Each number is 500 + 25 x the weight over its row's rms, rounded and kept within 0 to 999. Layers, rows and columns count from 0. Numbers have three digits each. The size before them is the row's rms in percent of the matrix's.

# layer 2 attention key, 384x384, rms 0.118, rows 295-383, columns 48-95
091:472524490495464495484490481532510489478490545534537490505492493501524480485509508479494491494511552551507447473492536470496474450508468530484492
099:489476519517461467489499434499520476504512476497485514530491510464467471498520482478515522503503490485490458494507490497471505479460497481530527
106:562516521504526511489492468490513468507492513513493475530494528482508503501479510522524486470503520507522504482515543498523487501496491476507505
100:499464508512505474490487499496531463527502452510457534495456501509490490502468512481483509472507531502523490491499505495504510475488466439541469
106:502478511505520480496498524479547498507509506452505499444536446517504522488509485513451484485501516485515544535479539499509533519545514515503525
099:506482490525455511481492476509498492525482485532523494524519517506480516524463461504521555544475512491478519479462483501471510479469516499498512
100:487506494547491488508472490497486454503543529475467494463520476505474451462466513504534524482462496510472496483476511512542492535489467513514475
111:497520516496476511486512440497479492507521512500506462551525534478495507491496482502480476482522510505505481479495500501516479486529448514527477
095:491496519498510483472533509527473457463515520522496481518472528569482533521541494473503484483482523455489461511491504525507505505524480516487519
092:521481506508498480500487494474526448516488465526490495502511458499491488509488423512516459507551519493504497510468485509491487500469460488479477
096:504491504464470468499494470469444506464493497496518510457474501503499501483498499476508486509518566476516457500512468513513521510517496540499561
092:541522530527481464538550512513508519505482474513497492476494500502459480513478506480511535522491496512504490528460454484466498536492455519489462
100:481471498476468531468486508521515499435516471521484516473468523529513456521475495569534492491508463483499517454476500532534525514524482531494493
096:492474508482498513502455489516533465490501477539553479498467496534547498525516488485505501488530538503503521528475497507503486527513491497459470
093:512487490510464552485535509502462516492507526553526490519519533516514470479475505484481527515508524495531458506466453450526475521482502472461483
101:517498460449484478487484502514477491497504455490526505508511494485527494491470589507506531501511528500489528478514425531542511479514544515500487
095:506481472510502522489495498468476496479491510516487526536535516496484549541492482476509479472498500472494502533490451553545494520492458530502482
107:531494465505490473535475529478533527500508522499520519542514523512534450504482542519539518489464497487496494514493514504508513527518494458445499
102:516487528471513536466488499496494474477492514474484498503511528493501520505508488476496459510486488515539470507518548522485503488496456553501487
096:550485511508514501528476511492502474519517559487544530510495498509516543529520514495500459489458458478511491528524465458503492504494520519512541
096:508517502539509509514478496495533484497467490491500494441526518527491546547514461513497507505526525463484537492522544547458498520479471498510496
103:441447503518500499529512489505511491500501499514514475504488489496533491518476467504476517562507479510469529495486493437514507481530496499527464
091:503490525510531535482513526515520497513519475550491463483514452500534505548531520515500533514474496510480532503497515500503530480472472498508532
094:530477530456480530518553490494472470456507499490492493502519513478519511461503476496489489510513523461529483502504493482510471498487443542497509
102:513467493467506545498463491532476540482497534515473531541508522469515463555546504507485478505496502481512530508519463503504493491492501481469475
074:513483543475470456502486503494507471503508516449527478479490496499515493511499526478500496490489498470509510533453492503540469520485453490554477
074:443470541475532467511517511515436504456501526527481490512510515461480453509509501482554486497519501484511497498523539515506509486463509482525493
080:500526547476498506490489502466449489502527490505504532472532440456499510525500545492487505515518518519500475492445547496469433483522455489532512
077:538507479541463496481526446509517485524497473488502530493483485500498546505483501517506518535477484480501558485518573466463475477496515474529508
078:513531482510494496480470488459458482500508488450496487498501479462509534478518487520504479496540487528500511487472479502472467470490484506473495
087:522519511505502519481503513434456526512483456491521512504498503478552533450476502499515487492500516486506475465495488494496499523551552474477489
088:475470480491487537501494530511485527493503447514448500517515528485499502514463529505472504488563508533475483504533458516506485459502511486486499
082:487538534522500492507501483531439515511498481481484497511505528474483531502494522506482482522519537505486473500550472537470514472483534500484485
083:490522514536495492478517519530468522484467516514465500493487507520510484525445495489449469463520518515502504495543486517508536503520556517511529
082:481486524524555526499489498494499459510513490530499531481501478505493484493531545492512485495515471510500497482471494470450533538526484461510482
082:557501503491490514495471486517464482522532499521466499489487507480508525546509511468500516545507490478491524469492540535486485471499514526530498
091:524518508532498534485493497537493496489487480521484553462484484511500507509455501538517485453471535466547524449531518525539513519540499534472510
084:474474481495545502492477506475463524555523543488480498497545481498506499504529475491505562525469510487514515517484503540552503509533492479446502
089:527484483466483501521488524471538543521506461526513524490515475521472498540458534546525511507479518509454436528454461468499471505497484457498447
094:495466478494519459563500496544506463481468527549527541463498485505512476519550522490444522499487526554526472517473531516506459471513475520500440
099:516467490489490524455485498512520475487478520527438538490488485522480516476504486449489476511543494466502504450488482499531501522476473482486487
096:489531504497492494465508495476488487504453487477520488525449499498474458514510491451498493494500543527490497448499571510496473469540470494507467
091:481510523538526515498536541539500517487537480516535483487480519537448494467494518483453457461519520536554482528503503500492518519531492566535513
095:498466517521522483523485467541491467474496506497495516497517510499480456460515514469465496468521475505485492502504512539464491496506501448494479
094:528541484498520501483522548500476509519517479480554521509547480516510514507490507482555520515506507533485444514499488456487489532510460456483470
078:464493513526455457520499518502498452476495516430510478510487450519505506525525513511486521510497486487473524538484488435510521441520483481548508
093:479500513508476479497478527510513500542497474466483470494519484492521524546510490488487508509536497455486469548457505519501483508515483533493501
091:535491498495484525509512524464492509511544549506540512475506472460470502495496519486511435481519550515551508494516507496517516510464504509506522
108:493471461535538481538524491440525508527525489479533492483527474507488525514491500521498492510516497448517512556505487482520480513533458488498465
087:503509532517487519529456494508497481484509473508503527477524505530520493454479492487516521527492481508497511507527506499503514516507511453529472
090:482479498529515521500469534499468527471480486492509519520524499526500514484541540497472486434488486494460468598492499510536514543484503477494503
091:497463536530542524524511479463498522484572507504480456504517501482505455497480490507509516479522489525542499513487512484503485500480502488483494
100:506516508453512518481445483565490508499481509491498490485487503491514529487519521496481467500515484472493536539548510489542502505499561511463522
092:507483536488457542474475486540537511529552487518497480519460528533548539480467497500504535512512499510516496486480517510496442520449542533526507
095:502521490519510499478514507477497478454481503509505498483498458523471535484524536505511486496484513477477512509530509500539548499520495455490559
085:500478522491482531518485471479497502512509576529498478559466501476527529449500469509502473502531457539461503506448474488528480497501568497469508
094:502486548499534510487510500500449515490467521464506477524522463506544467449504507529499521469504526500507502525485487492466503528519468521468480
094:483495507557483509481520517493491446555473540491484481515464499498469504485518510490524470495437494503533480545536461459535494520499467534473481
094:489480491517482492498451462499473491510503506516482501514466484481504503537496541476514522496454527499449454483450494524495486510436483488478498
096:484528491476507510515506523479506459474508509458504490507509513494461486475489493513481502485513529500473504486493493508507535524464549463502540
097:480470549492463518458495477470509504528512524498510532511482484483493521500506519461476508537557566531503552528530481517512498493460488543493569
122:526532468507485492459553476500472526494511490481536485449501469509511545511482525514499500518512518527449486521471513508511488513501532492531449
095:491528488509488511477509512456507464468504515496519508490503508452552542484510484507524511486509515511495496500449481543509525487531511453515504
099:471474549496480442507497489463533512508485452482530483498509505507514519485507506491466485509479460476532453463503497536454507518459521461506470
110:493473434503517509526485492491512556515516500449463504497513529526510532501503489524480501494505535513518498532463493486506505491490490447463482
105:498481517498526472453501531511508511509492486457467519506521503489458505530481513481477439472494523492534481570522524431494477478453487476487525
105:455518449509516554495489505506452524502462499519518477503510502522485491506514471480511486517451510509476436511487439493492480502532523513516461
097:496506497454549521501517494529466505528528483548493512502521493460441491504494444481516483475502524461527512485507508482480524486514522506519532
106:524499486519500474508490481520555565516458495517547529512513529519480495490484509533486500503526482471497510492516513526464496509499536471545517
113:494484444529483486538534536485488525509461511487504508537518524500482537501515523500512513528491498497493513478510473479487509527483515519538495
105:490518497455462483540492480559512550528539485480493539497491534487480501547497469494517491520514441478474485522551492482502497523511470503495482
094:526529451524489480545475491536470453496488497524482499499480529523546520534509503486520512513524505467504509510490477475507514463510511499489494
097:518511418508507541455501480479461480463508477513487519490520508520534546480476533527499498498516519511493486499500511517526522515533493521452505
103:504519503528532553470509492426512518496460480501479489492484474517503530459479500484478503504516519528523506507471486499521479482515455449465507
102:492493493497508538495520538483466504538514491485501505515495509532511529509502509521471500511506534514520486532500518500505560498504498491498494
092:495521536499502533503495523496491524508551525494497485513509493481507447516477475502529478483514485482514487453497471508482481511545491559531540
097:531536510499477499509493515507478522459529496512514514513456528503502551490495509481509505512490480498497531505462497501518510489494483500511529
092:517508471536468464529505522501475522524504483508548477482470505503529513503504488513531515541512498486478496497453531518514509549479498497477511
095:516525523522481456523497500487575529492543473511526514477481510513485464500485498518489465481490468472511543509513500482476483482494508440497510
101:474486506517494506464522504442444524516493504480492514488477501528484507527476499494480494512532532486470546493537504558486499527533496480461527
101:480495516509460502511511531490485499513500511548527524496539524498503470500530508542507518483519514457450520547545490524523516471497477502499473
099:476480556476507490507500566480500476490477525494490530484489529449474496513508475504511479526494456492499541559530529493484468516537551485549497
102:515517465470465511505479472528436495423465500508533518485457492480513554514500541491461486539494457531494508488470503524524516505534527487483522
090:462523497513465490493520488466484508490523497513501506505505520514465519445508477506512501518516503550474444505523518531497519527534483518494449
096:471458508547532550525524530551453498503518485503525505506531510490467508457492474491503484486494547518503471485484500487498496511526488479500452
100:473518453539476486467497492531510460535510467530507496498518487467482503504505488464507511505475477432521505498505475452511490498505477518474473
101:488491484492514501486498486472480505486486515510557539549482489508516463529479510455532491495502517523539468519554467476490505488476447534544419
096:526485433497520519530515461520526494517505514489541466449529504543487494486461477567505501477495530495460511464507466488465497515474503494463523
086:473493469493468491518480479474507511493488535533496433479532513467493499480510527503435490497473472463479546516548526491501523498519494531498477
# layer 2 attention query, 384x384, rms 0.124, rows 296-383, columns 48-95
103:516481489463481507516511533517458537501483482466436507487523516546550506521462495521519493484499538504512511528510456519488484492485497471489470
100:492482546467531498517486516491500514499568533538502538497477484476508542522509518467525545478480493521512498505544526524472526469528463499490539
099:488488493485518529517517498548457496529490488501474480442468488507474532508524547532515521537533535490500491516507482500536511506475498495521438
094:514515469483510470504473505504506531515468519523538474502459520468498535477451511524532528486485518511511513512474411497550509484503466489483401
106:527454502525488524478498524497522474448488509484517519497516541490528475509484491513524501483489461482475487474508494502479514495551479514511530
103:497502493475498519552500492512547474498537534511508487508542496513544508510476496485501475490489534524491489470537546533493524516526491546475494
102:505487505481505474523469505572533504479500544513465497495479455488539484548482516518508521499509513492464533503533518529514496477461519512526486
096:490494499487500528527499481499483529523501484453478514479538501478479491492476486518481492522509506479508540493518523525508499493539451525485516
099:523487462524551489513482517527485506516482491517506495482497491486484506529568486517497470547495505539493489488501517498471470469529515505552467
102:559576544496510514502527503449501528532522479476545498519504511546541501571468500519518496487539514508516471553493508484470469493503514463497463
091:513485530505498478456457493491483521494449515500508473502495519431492497479513491557519513452492481467522498441517520504483486523501552454474512
096:497540486519535496528534509514516528512503496460527518531489478513518489510488509492488528538505511515496470475477464459527500480524516463500495
094:472506512516499472480488525512544524498537456535521464542510483464510497456505465519517483490506459509505503474493501549544508529547511470501494
093:467515512546470474489457460526495483442469513487500531528482497479533504500536530533488470469498526470477498507563495551507474523493517528476439
105:469496465549482558512468530475488479489515505502484509465509506474503490506505420474543524496500543495524482521494516489493492524514519491488521
095:449516530454507514493472514531491513516506517503479497521500514470490490502479475489482517486544482500489510504475529477487500477503452502503490
098:471495511518491523505499544517481507490518477524517504465526475471520502488489470490472530489511538508491503490565496489485535470534526531499474
099:524526516519532495497490514509477489515441507488442494498481504490516466510497509523479506499524464518466522508501536488496503459529491478550508
097:488535536484544458515486435501486499512515512502511517432484502523492494497493486508554543497465526450472540506498522523498457498492470486520536
094:543478503499490529497510491493495481459470513465526495491455491510536535482507531460537483485518464521491506534493469523497525460496523466470517
092:479489497515511528515511499533488508501529508542496502484481516533499504451500496498490511489478523486503498509501453515511487495487503497461505
090:501505496525506477492478482527491476544515532555507498501509492500446558549479509534470509521479509497505505478525528421478493498494494509491505
095:493536510456513483515487496510534490549503536486499528472499503478484523465474462557495491525462490480531528502480471494475491528477501464473539
103:537487528486488454541449486505507530449506472532530504505504535446474504499513484485482475482526530492513481521506496474541484490493491530547451
077:463513503514446507512494458470502530514443529538521483535467513488534499478510492513509481486498488455487462500508543482515561463484487548501528
079:459462508545452497512541516503485481512523511500483524517481495515535542518523494490463471486530485458523472522457486492476514526496466517480462
080:495481503468500482495486517508499514521497526472474444456555535494551454514498470578532503512491509490501481491531572484489503486454507517514444
075:485492528472522468505512453523478474513484498500488494527470538482527486493493558490509491508508498550503509476467539569512456480507490489517562
073:504475541488536536487485509510487497519452483522502481485459481492531508478467528516508539509502491517487510527508502512455498484501499518499485
084:469521545530491510508429492539529522506493483454479483506534554493476475512530508493492496469483488511472529488509479498478480495505526533511510
081:490494487499500476520510505537513518512472546463491512481472492503526486463509486443500523513509517515529467524507519458513532513502503516501514
084:497501460523533492495497498460507520529497514482494522468523524506521486505488525498556505484524500508515503478500521473521529451484510469539571
087:533488467496503502528519529470465514542494456473505505523547477526497477532512525486532496510496487481470426508498496486474506497532462525463528
083:485490463467529452498500534467492506514502487508520485495515511535539534521441519506500501477491528464504516527545487520520498484474511508454477
082:474535473501524509531504514508549480520452498483518491496500513510521474490489475516499537510504510536459468489548523543496555499510470470494517
091:485497430504499503493461513490501476473452483473536504552508513501483467538484501489523506533494511478494516498480467512482485518496470460506500
080:555514504448520488525489513511502533537515470474510477507456501491513468491437496551460490463484437491507516471463478522494509519508523519490520
088:527513540462523473474497523517454519487460445504513503504467477555460518456480523498486494458499543480523513520539560506513492484499532513508463
100:523517501541442500462489469469522483456437532456475492493484499460448500502497477534500488519504516504469546455513455560539485481479563476520499
090:512495504471476546527494509483518505499488489496543502534520531495505465530476476502489488522503510531515482540486506565514489520515500453476478
083:497494455489448476501505466520518486512490530538457497470536512530514523559495488504487479495493469483504477457512491511472508484507499539497555
088:521479472495510456498525453508473496553491454542527520496496535515502505510527506520523506501538476505521468484482508463488480476478502478499468
091:515458529520542505474503521542453493506514465562493525479450495526535561467541520536527497513503495538524499516507481502505495514433520489515507
091:512501492514532504503540532527488534501541479521508472499510554524452465461475442516498512510518536473507509532469492488516472478501529496507472
083:507506461484515462518489529506530530513477488524504485505501568544482472510519474520526457487501514537488502480468554532455487477459484480502516
092:514491505488491495488543518515491542483518543498485503479499539482516507437528562462504466462509481474538504465509477432487477495514508494476513
090:515474504530537501497541488479481497489501524521487470500542506501522438504544497490463521502481509471492475504486524516460507512512512502488490
091:515451550507488523515542518465463492496527482492510533508475502534482518507507491498495494500489508484523468486493514434470460499494473514483456
100:531469488480500521500503517542499497476469487493499524490530480465470468443521491532512470516510514564492472450510512508498514489516492515514489
092:512515492484473480472514510480520470528502452471514505453492488513501481472493494489532474497526507491475512463477547492472488468503483473486456
093:507501503494520488484494516490503484498484511495507502512512497482499497532518511503498523495521529521485510519510484500539478517535478490506560
093:549496487475467483497498511485486493505545524469467486524495521468542512557510491526509491500520510451550501490454446506488507524487528516545523
098:483521498499538477477507501468509433535509513479526493499509454500517507530521519494509468455492465541517504459494490511498501477516494472478537
101:517498429521512501472532469499505497505476514496500541493527493510463514488497487490514484478520477521493507476488519504464481449503529496500500
084:494522500476541479476457496552484462551533499494566517463515469536558487563498507454473523507475526513479499473487467536475508478477497512529547
097:502508471484538534545531496460496533482509523516476543541543524454501475512450520512489552514540461530476420491510528498512496535499459520460513
093:493505515491456451480512468528520498484508501477509513534527475504491526457510441524500503493469494439496479502497515485485467513513478524501499
098:495466525465498511523510546487474505506504550530530477476496484522520521508500513513504465504476459504523515527505466456473500486525477502479480
100:493519482537447517511507491562539478518504498544492489505494531545476500463495486509519521529489470546508489465536503519470497471476567515478529
095:502527506495521511503517520510510493487518501481515483511456487502537484504480494497516473500486472551536493495443529483484423537544481471500498
099:517490525505495483501518491494521488513486505498514505472510485560523515476490470504511534543460492521479477533534434491517526475516492485529514
091:484462512522507548499563500566481518511510506480508519526495516489461463458532497458520485459523491473500483500467496473486511497504473500488476
099:513503483501557522505560475512544463550430498533530477469512476525485531503476498524525489445489502513520477516538544458516491512534527465536524
103:479480498528477433513517495491485482508495468485533500447488457489513477512523492499514474529502479497485511499484531491496486551525543510515497
098:491490539482512449536539477447506472498537531438523504501496506478509575486550502500529487485526500527473520464499465512460503431476478492484507
106:507523501481481509541526528508485467490511535448472505489488497506500481463469507463488528513505485503483505465525512544496489497571507520483530
098:529510534544529526536535491522511480436497504500482540483471448530500542511500532530497549516528438528499515496506469488485556517496523515484509
101:466485500501498540522501446515487505507509477494532491489533513496489482459527473513481531483527512459473497494493435456489512472517497464485519
103:494479468504546487501463443500527493486495490504495505485525495512507477507488452475448517494508494490502482515531487526480514501509536485447528
101:504529508460480478455504496509518471556513508489516485526516448540502489511492526505481512500467522477528486510531457515531483511495517502517495
100:491460531549466520459496510509525514502482491485510523483488465528467542466501498454511514518527493503490427493476498520482511509510524506488505
098:489492490499510510489476496517523536440480492491550537491473485492485485542460493489481463486530483510441511503503478516481501468509482509455481
101:479506454508514510479483506534497469523491508522517490489520498516495499514532483475535497506499487515445515506499523518464517485439482483480517
099:472493499482508487504492475518466487497495454518479480499499482490509490500498457507526508498493515467478469514482489494491448482486491482514537
104:500504458505522492501502497504508525516511463478486487507457504534526516504476541530515528502495480491522559491468520487521500475495554467523455
099:500518510530499472515455496472543489525502505510504523497504474523513486480489523530462469481473495485497507467487569518496525504504500514480469
098:478507535463534497488442493506505484515499497464480491485494503570519501543528489493474504506499524497511519496501529522518511437472539521540496
097:504521506517494491551546487576459497541503506454487496482518537517442498495466483508518514540497528508493528492530525499499499555517523514498563
100:519468497480551497521484539495448513537500477526474505551519516543545534484510511441493505452501490520499466504517506484518490500510468527510503
100:516486524539503520492504509474540483467517507468484496492513544477455486450511531472466512512545481495452459502513494433515488500496502523507488
093:532507523470618501472484543523482492496513476491514514493490472514506491477525543476497508513486475440553516470431490521500498505478475465477523
096:496495548512505506495509484497501472531476465510466488525487523479470493450493505506533518456525456472496489508465486521478485513494503479492501
096:498491455476510457463547491510489496507510435481491526504512486484468480511547534476541550497529548427493529495518488526525521506498453508522502
099:527495510536556495464517516537490506492495518484468484503496491533514533491565506526509507489494418434516474470493524467506490455468532507478507
100:457463498515486531505514520546473518499519497439529513500514517510496495469519493481514480463525492524497542498510472485498496512497539426494448
103:507482484522492506510473534533497534470555482525505477496501488485478477490531500506532470509488523555493516523513507509457475467496492491523490
110:548512455475514523481531491507513501494479508506489527517572444530449503560499474485479536537477540526485477503486507540491543491500524491523503
094:514491478481514469508492524508505455498537485528495479527520508489495494498486494489474480503470518478477489475514529510533480492480472478496497
# layer 2 attention value, 384x384, rms 0.0959, rows 256-308, columns 48-95
095:485510498503553490466448479476501549511509488486492493489526516505528512458507494507504460446508517554515539463523526502484488511482510498539493
096:504464505545462488475466516479525529467529492508489536503495493465508485512488503475506512480462496508499499500507502509485492515486485484459505
096:467579511491488486525508534501498490503446516467512493485485476482506505459497519505497534492467492469512479468489419466497506530506545498509501
097:454482488493510499503511494499493484496503509428501549473483505567469452482492493551524497493508516513529493547498488472497459483485502477480529
092:492542475478495479537483502486505462499527494499460485523488503486497464503502476498488485516553461471517508499550507511512511549493499517498545
091:515479480501495504491505494480437484483534540499484443519526493482523548497495524523499521477475508484486479475479480454549519477520467513481486
095:550523512472495504486541512525538473506490564477495496505491490508503490479514518514517477535484476487522482507504512487479507504517545477495504
095:533511505522499491528540479488509514495530528489526518542547500513466500525561529480503503502508497532533505491503488475466507518485486503533519
100:477511551488468426496541505496480490496512542461466530504452498496473546511492513485533495467484512537473518510498496480504496478510517454518483
087:525460517511549509496476534523531479494468451444507517474511569526522473452474513491504533502525520493465450492485492463528499533536555474462508
095:500534511499431503440456545500545525488531542464505500481447501490527529498470479495542531494497502485517498488469513509530512496475546525484485
097:492491521527535523506496488443519503516492517521503450508534502516497439471528486498528518495505503499522494516474557524478512517552483506509503
094:501503490518527503496465496475481442522523512526489478510480510465490505504528504497496526492476469487466507501525495498510495487491455500519451
096:503504471507520517504529521470479483502498526508530517479499556577502502487523497485458502483527491472540519486501526486527533479483512501456494
088:489492507494512523495461480458526483504512508516499484532525522464496557521502503454522503474515530514469513468484503539460448543495504494503445
092:459490520486500481518478466499489509465515524479438478502520498470478536528536490469482499486536455531457519508526522500469480518503522517523460
085:504512485485490514485496493515502439459485515522494484511487524495497527475469507527518502506481529486462541500448526479513502540502486507431488
099:519480483482548444538454530495500473511455495548517501522506491518485512535491534448482520484475510511507494561540500478509500490497454485544552
094:502512513546497485475512484539485468504541485486533512516481502502442508513492502463472449515496518475538483472467466477473484525501457468484480
095:485459484479489465484520515445504521535541541474520514522496514564464500501475522499508522469487486485467531524518465437469503521512465549539516
094:492508461513505507489479513462527487463485498460508522495472492508461513477496466500519535535518568507525469490523500567494509481515512488503496
097:477506506455508442514502541519487487488546508495531494508477518499534550501505477449525491493538472491495501477508476512484506543492474536471475
092:509475481516508547530551515494528499488475472479524506490522520501528455499487478495510506519503532517515525523501500525507516516498508512530508
099:543511466484504510506512495513503490490493487486475480488528516496512493495494534520543489536562515505514478491487539489491490542545542532473531
094:476507467480540503505456546465493498464508514505514488493531545496472422521485528484472509486494510468507518462523496458515453472484538435476502
094:486526516540469524524475499487507519488477507490446477452516461505459501516493471478509455500492505515505509530499540484455463502482507454530556
093:553475499468524465467467478528521499536476507491543503524539512517497545501513492487487570505519494481458487465527515508522513520499563518467501
098:549491495462536507459507438516520454498532521508511444508513546457512511474482494507562482549484427527499526500511518490499476500477492510538498
096:514508469541449535468499525501505564497543498476492458538490466485470490431482495522542497502525509507538498497524517451501475498492446538486526
093:486444493484519435530528484477497509495495473497495486508485493481494494516519487521491507503549501511458535506487473527475475518475490487508475
097:490478503499501494534496536450500508509514537549492449502484515544506528466532486502526479538481540516532464485487482530520552453520476473506503
091:498520511495465486468498523455535478483473522504526528474494545505538498489515541490481522494473453476529487504559499491520501523525510566516474
089:487495472496498508479529509501477480433504434523527493442521518466502511532539523488481562532482507497508488519501485501494503486510435482491536
090:501541558499504447527465514516452477503498534519461515477543464485519501490519508503521491478490466428468470510513482501475531519532495511478530
094:530488457498488530498512550479518485476528482515460479511491523541487543478473495505487479506505506487491507491473452470463490478496502546503500
090:484504490504483537436489494534483509537482442516516449498506499503507437511491517500485475516507479513469506460487554485534500518576495507498503
097:479499484520501511500519521502517522511548494528489492481481512486483472509468530528514496494465563525516459502480484468473501489506518497539516
096:597502476506484485486540554488512523498472455469468520533493529527487539532485488531447504506484537517524512497469505536491476505486469483491476
093:528462518457495529483514513488479531468499526516510486496490469539515488490527550515528490492497479468491501480493449493515540493508497502504500
090:504469484522454499477490472473514505493505516499491520512477505504467517482542504467529486547501521438515483485506503501517514503453472492491484
098:511474538441483482484459500460476492495533515522433530535551496494504498508540527511521448541514549473510489506481540540507446526515512471547479
096:502514516504490512505487497496503465500520536460503494568494512510536486529486527518511547482466513512469502458513475498513547472527448478491462
094:515503500495530478551521520468485548482498463556495477498506462515506508487497585503489528515496504530447516551510491532516517525524495484518503
099:504486548501486498466515462501534527548450522513516499508480521485502500520465498515491471480499542522526535485520494500501467489489510544487520
094:507542502533496476490503458482520483541480472492512516551493512525467464553535539474428483488523502489483502508516470487513448459487513549512499
091:496557505494497528539520566501529538503543555478482495547520511519460492493475477497517476478443513509493529571496484507498484446548475472529471
097:502478505515474484524460475490488530505483504524476516462490484513473530483494476492520451498546514547481556499519537529474504523503490430504467
098:509498521558476497527486509511522476464489498486552481459532477467491467497481534457474508490574510520520482511498516477516454485517481512479479
095:485489507491519473511512517481509470543533521491510505492521500522542491515523519474521527508485531494510479475489460450488500490489510491527461
093:499441530495498491452518537511488520467510462515520474469493532538478514534509484444473506532500513453529547483519493473500492495523495468570539
094:521504508475511502504504525525526467489515498553495486508510517501555558484502450536527486494519497496516470466501516481449471466515538457501531
093:462526514484504514491521518511504526499511491482508452474507514464469490510490479470482556476474520551497471497507505510448462537485502469500480
099:526514531490487478504536465540489508468521524485469473503483480474529486480547496525524535499470508520462498490485538503517481497459507509518483
# layer 2 attention output (transposed), 384x384, rms 0.0861, rows 256-307, columns 48-95
094:509471518505495484523530495513502467501469511465495482515550518465520488535544512470558531535497480441451528520527535464495508532522499498518459
092:442465511494531458503490484509494486538447512524480499499523528522490457486528501486548532462474495498515493465479499448487484521498527508474471
096:539485541512536496479486477510478487493539541523475539493494536514533493499494473491495470533476511515497494516519533474525521486516518448466525
089:512516533513524500558515480513484516484517508503501513498507499459455513490526517483499514503452496548490543501505493446519542477463527447497464
090:556450520479506494490498485499469518513482485494547498497491513508506559496508548529476485504553532517535525533523522522494458507508483481512510
091:498503492473502477468507531525537492512522503500521493483489533532522495482478464469502524498508518506502523504483557428516502459471522500517538
093:514491469507495499499513522491493519526523495506533493506504462508523489528482478457556504487524526507492500519485490496522492502470456463496488
093:491476507465485512479482511528501507482491492511423505449480523487487493500486512472502507464446499487473460473516483481505507543500494510443501
095:503489500559519518498495483527482555504539495511508496495548505510500441492510507513476512492518493525530483538474469481516493516486525540456506
089:510501539476513472535492490508494498460526521513558470473510483550516513523522481510504490467516522497486470508523506499488505507496513527519485
093:462493483524499481592521440510471450488490526511549520501509480443465493496510550487535510466514496495460517492536553463502462526471459526510520
092:545490475468492519491515487523462508532508548511507497512523521518514507505459473509523466508497505500487526471474482465493511467513453494552489
092:537502494514483493471533504474529503535515466500526506508553493462480527482468511537502514525486486500484513484545537513480525502517555514472523
093:494491493540475493477520478504534506466510517513482500527482488472506506477554512508554496504517533511472500529497501461551497499482495497519520
091:506496488495528478525528488505485479515549468460517491507443486487500501512525473538496493522486444494503515495495505487509505493517548511502521
093:561515512503455508514528492516534491496504502547536533503485558528502427529512530545528514470507484489469475510460516525540480477473509481490534
095:516513533486510530492493500465477545504493526521495481488536506523494510501489515456485486519537514524513490525533522539496539456472520494500548
092:471545529519513535490516534562505535527529496489481482508511475502516492480502461547489476508497492474470491497464525519529508464493508537543534
095:490492525434471488480484479508487487506497538489468510470511460551559520526488482500504535536533481500480510497489507491507525497495507491492531
099:495483470511501473469495463555508525481491473506472501495525478505482465467510480471521543487473516518495493505459539518510500503471489547534463
094:525516553519513497482529478516459541514505468547524514476533493483494537494464513507466471463468484501499497497530499499472505501496473485467495
098:460510502528485469493529472475539496509522511471473476495533481536509504515488493532459502518508540482483507540468523501502496467520546469529492
093:523517552478463490532459468546466485487463456506510460474452489458514522483491486481518486537511507509505508473482523493477497457465454496482469
093:482489513517510507506504469483543468502486536522521493476431468491501507487478464494493514464481502498507518522492502455476524473515490460535508
099:491494506491495467487478489478471478571540487502493481520472464486535540475504489496519465523534467521507525504505503520468536492520446538509469
093:497474459487517444481506476532480533498467507463508514524454499549502511501500522506500488493438484459523529515512510521512569525505467496508505
097:426520514494491515498484527476483506464504481502490513478477486480520518492540475504513451463502510522473519516487479537530496495511466495542485
095:456482492498503530536498485501512488501513493494520520503493481487545512510486484485450532490518563528496526467514528529492464493521517507516495
097:512485528432512533522489512500536481496462512513540543487542525528512499520521496508497517517568513480502509466488520519519517520476505504539466
093:503523522521501541500486530488516515521542499494507490463503528522492519541492490511471472464464516474497492488514459489500550494506499499492553
093:501518481559513524463526533548481473484482526442517514513517548475525517509450514515472524517498463490525459521492498487516443512482514466504484
089:488516470494488499461454474527486494504474459554455551460486476486474499480483469494522504499519530501466505479454490530503495488510499498534503
088:467491498500498497473527469495503497532458510482467486560477509515511486483498508467485470479485504448498509467479492484491454525504519514505547
093:501500489507483515492483493531540478502519489515487497497490516499478486545514533514525552506497495528506501510451527528545480458457524496532510
094:510508472529526483500499491495504510523520506488517501491487495459517449491466498494502529535482506495549493500527506538541546531554510438464470
092:503521532493513486506538474518532462510493572483517541500480525485528545499482524477466462487496555492446513537497482588495515474485518509513477
096:507502507473493499524543482500485522503517494437489490496457500529507505530530490492521519503498458432486513522503550465461505524471507476494506
096:501509481463531498551464498490508533501503485463500516451490504501498483502518438503493471488486444513483538471532492525535511473489542549516519
093:479518447497513515491502492508452490498519506486500481481538505540474495530499469458473508519486497555506474471486504555508508489509429530464509
087:520521482484521514504529501513483502467519508493468512503488510492540494538498489496538506509525524452498473501522560494527499531508509552514517
097:507451490513521493478530495488511482507491490474525531505486513489474452491469505467521522464490478486504495504511500497519511476486534475515542
095:498495503501492506500506514468508517478524511528476508480519494497500542457538483488512488490502502524524506499492461477474532521485529497516523
092:517539510509454553519478492531546469484465497514507504496506495499472469526468480531476494496530458496528456508476502486482504503494526536505485
097:520547452495500498485463495500522534455512509525501503505520472488513459478542510463529514487494474473488485487504477525446507513505486477546480
097:527489515445497498507490539485517534460515509524511520451494480500510493503484497508494507535484494487491500483461534487525521536502521533538459
096:526490499505468482491513477493518486537465514512479531480524469480503527523518507482486507449478480517515516485499493498506513521493499511493532
094:515492514538532535486576517472509520478476519486455472512499516490517512519528504491493492496521503467459493525479475529474526452521534529487503
098:518506567464537548480512461480518481505504467478556516556487501490488506514516502473520437441505495514495525532481485485495549472508515505523520
092:499501503497522489497494525480463523503506495495499541490542563538513510538504487536454498447443497526480509495502513555504464515526502482497503
089:470508449501511525505553485495487490574502559455478518534468471508540535522503491501518500486499491510512490474535480516498490516517485499439481
091:487465508548491502484512510488471506493480491455519490497528516457497467531528487497481527518538509496507531470571506515532496558484476510458490
095:521517487501517499480484481466531477520483483508513510514521543560514473495543491522499507464521514520515505495491489496533535472506504506515490